{"num_hidden_layers": 10, "hidden_size": 512, "num_attention_heads": 8, "num_key_value_heads": 8, "head_dim": 64, "intermediate_size": 2048, "vocab_size": 13027, "hidden_act": "squared_relu", "norm": "rmsnorm", "norm_place": "post", "norm_eps": 1e-05, "positions": "rope", "rope_theta": 1990.0, "rope_fraction": 0.5, "qk_norm": true, "attn_scale": 0.198, "bias": "none", "tie_word_embeddings": "early", "parallel_block": false, "extras": ["local attention windows", "paired heads", "exclusive self-attention", "value embeddings", "a smear gate", "capped logits"], "init": "normal", "init_std_qkv": 0.0159, "init_std_o": 0.0, "init_std_up": 0.0159, "init_std_down": 0.0, "optimizer": "adamw", "learning_rate": 0.000466, "beta1": 0.9, "beta2": 0.99, "weight_decay": 0.0, "lr_head": 0.016, "warmup_steps": 533, "schedule": "wsd", "decay_fraction": 0.557, "decay_shape": "linear", "final_lr_fraction": 0.05, "batch_tokens": 262144, "max_seq_len": 512, "doc_mask": true, "train_tokens": 1890000000, "max_steps": 7210, "dataset": "wikipedia_en"}
Each number is 128 + 24 x the weight over its row's rms, rounded and kept within 0 to 255. Layers, rows and columns count from 0. Numbers have three digits each. The size before them is the row's rms in percent of the matrix's.

# layer 3 MLP down (transposed), 2048x512, rms 0.0258, rows 1822-1832, columns 0-127
104:132121099140162171120154157143151110117079152107108128104075107127130162146150132116117132141118123100114131128115170151143141118091144127110096129136149147096142130115098116094151177133102159156096094114146143153103103154122147156146131114118175119167109150122154105162131147108148115125080132175137147082144121131121116112120112094143117103151118140129156089167153138113115165163154
101:125128131126167097141113150143146114121159147090147133138176094143119143112112134068121129125095094161135100118153171148115130119139132159121125151076120164173112126097129139120134117093085097131133146137138127161142157135139084137122163104141101101130120155114093103121104123141118097059105145103145113172108103148153141098141152108079118119138106123170135137136124119127125140123153
103:140107181124165134154109119121135134129125165130120148118113102150123130175113102130079132105101128117117116110131060122113148099093120131136103139127130109156096132124113101151103160144130102129154115206115158173134092142126097117153138179162147125112134131139150136092113113121099122162124143088166128150111136141101153141105152152117115152160143105177154111129120181137174125129149
096:059166147132132140115125108168133092186141154142113158099143126129116110104134120088126143118140117126117141155071173167129156103142095138090169152136114124119131116118088086078118089104139122149148124122150123133130132111148115136071118171122085166109131121137124134113122087065109113125139121136105128125160137160095126127109124165110139124141114130163099092189098145158133114110111
100:162148122147093147107137099104094126086104131156126131064091163129160151079144137084111102112116140119163093115146138104103122129112159144144109058129158131148118129136143138105087097191116158125145124141089130112084122083131154135142114115137127105112104168100172110078140123116115120118128138120130153140118146107167126113134119154097118102172094131156093140126182116102118086106170
102:144135143128118183122091123108111123124145077124109110145137098124122111142171120137134110112149128162178164135170134143074144108147141155134146139124111108146141147162174180117152127147155173121101125160196162161105097179146145110168176082147119109153144178144154158161148161125141136120131136129125134118129149124088149105142155157137153124109104160118123166159144104139140137092129
096:082145111173102097111124069131141153139104100111163145134131133083131112138144139103121200144103093118127163117149232129127138178164154146108115133132128092116142161118154121148103183151128115104142133121122160117111149111108111142086101128144097148148167126139104126148152103131143111090152147170162145127069082136142122104105142098161095152112115133118117122081178137102113126101121
103:123159123129120146144133146093142086108104141127112126123129099131125161121127126144137143136117167138113119146098062136120112110107091072122145143169142171126150155129099143118140113119141155193108116110133104146143136114147135137100138153154099096118129096117147160129093131136155118140121160112118158121081151159115138125161186088083145105128116114134098139114093109112120123141106
105:114147123146096063075148100122148140165108095133114103105110136120132132120148095138138118139156134152139125138135123153124115147137099094148110168140177109172116117122111074095108124134144160104124102113106111140084143125170118142144117097144140147127120104094119089075127118093112112112128162165103122128161128141112073131117154137126135163108123098132101093132124138124118104080120
088:126136075168069135128127131154117160133107172127081143117101079147105147117160094137123145106168116158132117135157205164130147149118112126127109117108097125158144124145169096115083124092127108101114142113143133131112115151173148118152139119144144126128126125093116117096075139094083142166145112143152173141150136142100141175138101136099150119135180136154153104137205144119103137146130
093:106120110172107111129145128142138143143147145121145108158138099086162092102122112118125140115130125099157131135110180156159116151173149157103097129118143121158110128102106136126123103128156117113178113113114117142107128147170144126110093098099122094137138104120127121140131090098110113178108137132144139137121097143135123141112149139141148100172126130159135116162141145085142142137126
# layer 3 MLP up, 2048x512, rms 0.036, rows 1823-1833, columns 0-127
092:132088111189083118151142128116114185163127167119107140160137130119104159122126112125147130127147134114087091111142083106106090107113139107122145147175100114144110157120106121148172139136121151117109118156138131155138114140118119154119094117143134157128114120109121139109147130126149086150139135148165126073167188135101146118122119131117142073136153165096160093104101103143099164143142
102:127121130114144127185147140123121145113127160089139110171121156147110120136112116167154117116149112134145146129088099105140083119143140167134115117127154086088119150167139138123148133159134154157115144124148114117091100077148115133111097129135128157104134157125095131122133164180114107121118148169127104136152154154140123093110073123156145141116117149103102102095078118056130141092159
096:094096153104112096154148134162120130083163140111127163110132110112079128138125148106098076160144131085112113122115127126147138150126116158125135101131130143130135101141176135157129153133147090137135141107112189088148170145108104124157134086108130138148079096103137123139114131146137136152163136135131098153173152141144127158106127159143133110100121119146155079135093160122144141148160
097:121117126133109147153139121150138122102184121069174141150135115137142120123155123139120094146128126148116100182105136122160090138091102156140144155122139148119140148164133119156091148123110143128140129143092157111150154111162131132131110102096160131169086104080175169123163130132148130144096130095145114132195099122146090102111134133124094139075105130121158108072166108112161121151132
103:095141109138130122167115130162117150099125127170119154111140089140150146131181179145149136158136166078109100119135135073126121081112142084114102150104128124163110147126154151155137162102133167170124131134109098131138083141135179107162146104124154128128101150130135125118134157165134149119142140133091177139155102094143118118126113130130125086139121156116136110126101131080154160122105
089:082137110180142131094116151134187131088164149094115153131108160107158148099120159135146130151104123145115102131135135097099086126139129140123129105149155097134121124103135135169153152155137152134142105103103159122129169116112122103121141144143142148149096160139195118121153135154128136144092117101138117114125140137128106100075127070172102123131154129073163126086111125094112147137134
102:159166114090105100140096110127111122140139155117109118140138112145129119131172110134102103153137100186099120148149137113125124136132137132177087111132143121099154142130091136161122135142133118176188147150137122138153122097112148160169135116056184091120093171144141128137116157115118145144114132091152143118140139141164147126143140109101125106137138128119178149166143122130153172129155
106:124142137135113121122162132117128125107102115123120140119173108117151125132174135137124073144154123135121121117144106124118117105127134137148127148124172125143112122131131100113138076133119167131117143124138108124109167137117120123127138090126149162122081122130134111119095162122144146118151142149091111164140148143118087161110125151124151127125132117180113117168141150110107131095177
099:155112121125151133114105159141160113093153116093150128177162102149099156126087157109130146212106096134118125125139130165129125145132132113135152121130140133082168156096125123166124156152141095139090124132173105102139170143107148187122148119142157125118104139094094122116099177161166157125117155146103190140127155158150137094091115126085125144098160099158131122138091156138127115171211
085:108165141120123147157137132092129131161121148129111130137172105097120114145128115113153154129123148171105152123103085090087118088151081144114165152126099139116130102166143138140133111127099140137122145106156132159105126099145162137134108123137138137150111154123099165159148159162086142103148117120102108137167156118145122095099128104107094147077141160106154125139148116162094123108136
091:131148141137106122128182130151122125098144118059163116152150097149115127125131150151130154163156108104091137149106114117129165111134112172130095118155161118164165086141166148178133151081164118162129156121098147084106095183155124117157134134178101124085128165153133129114053118117160120148150133135116173146145135116157129103148155127108174097136122152131109146155166143091109137143130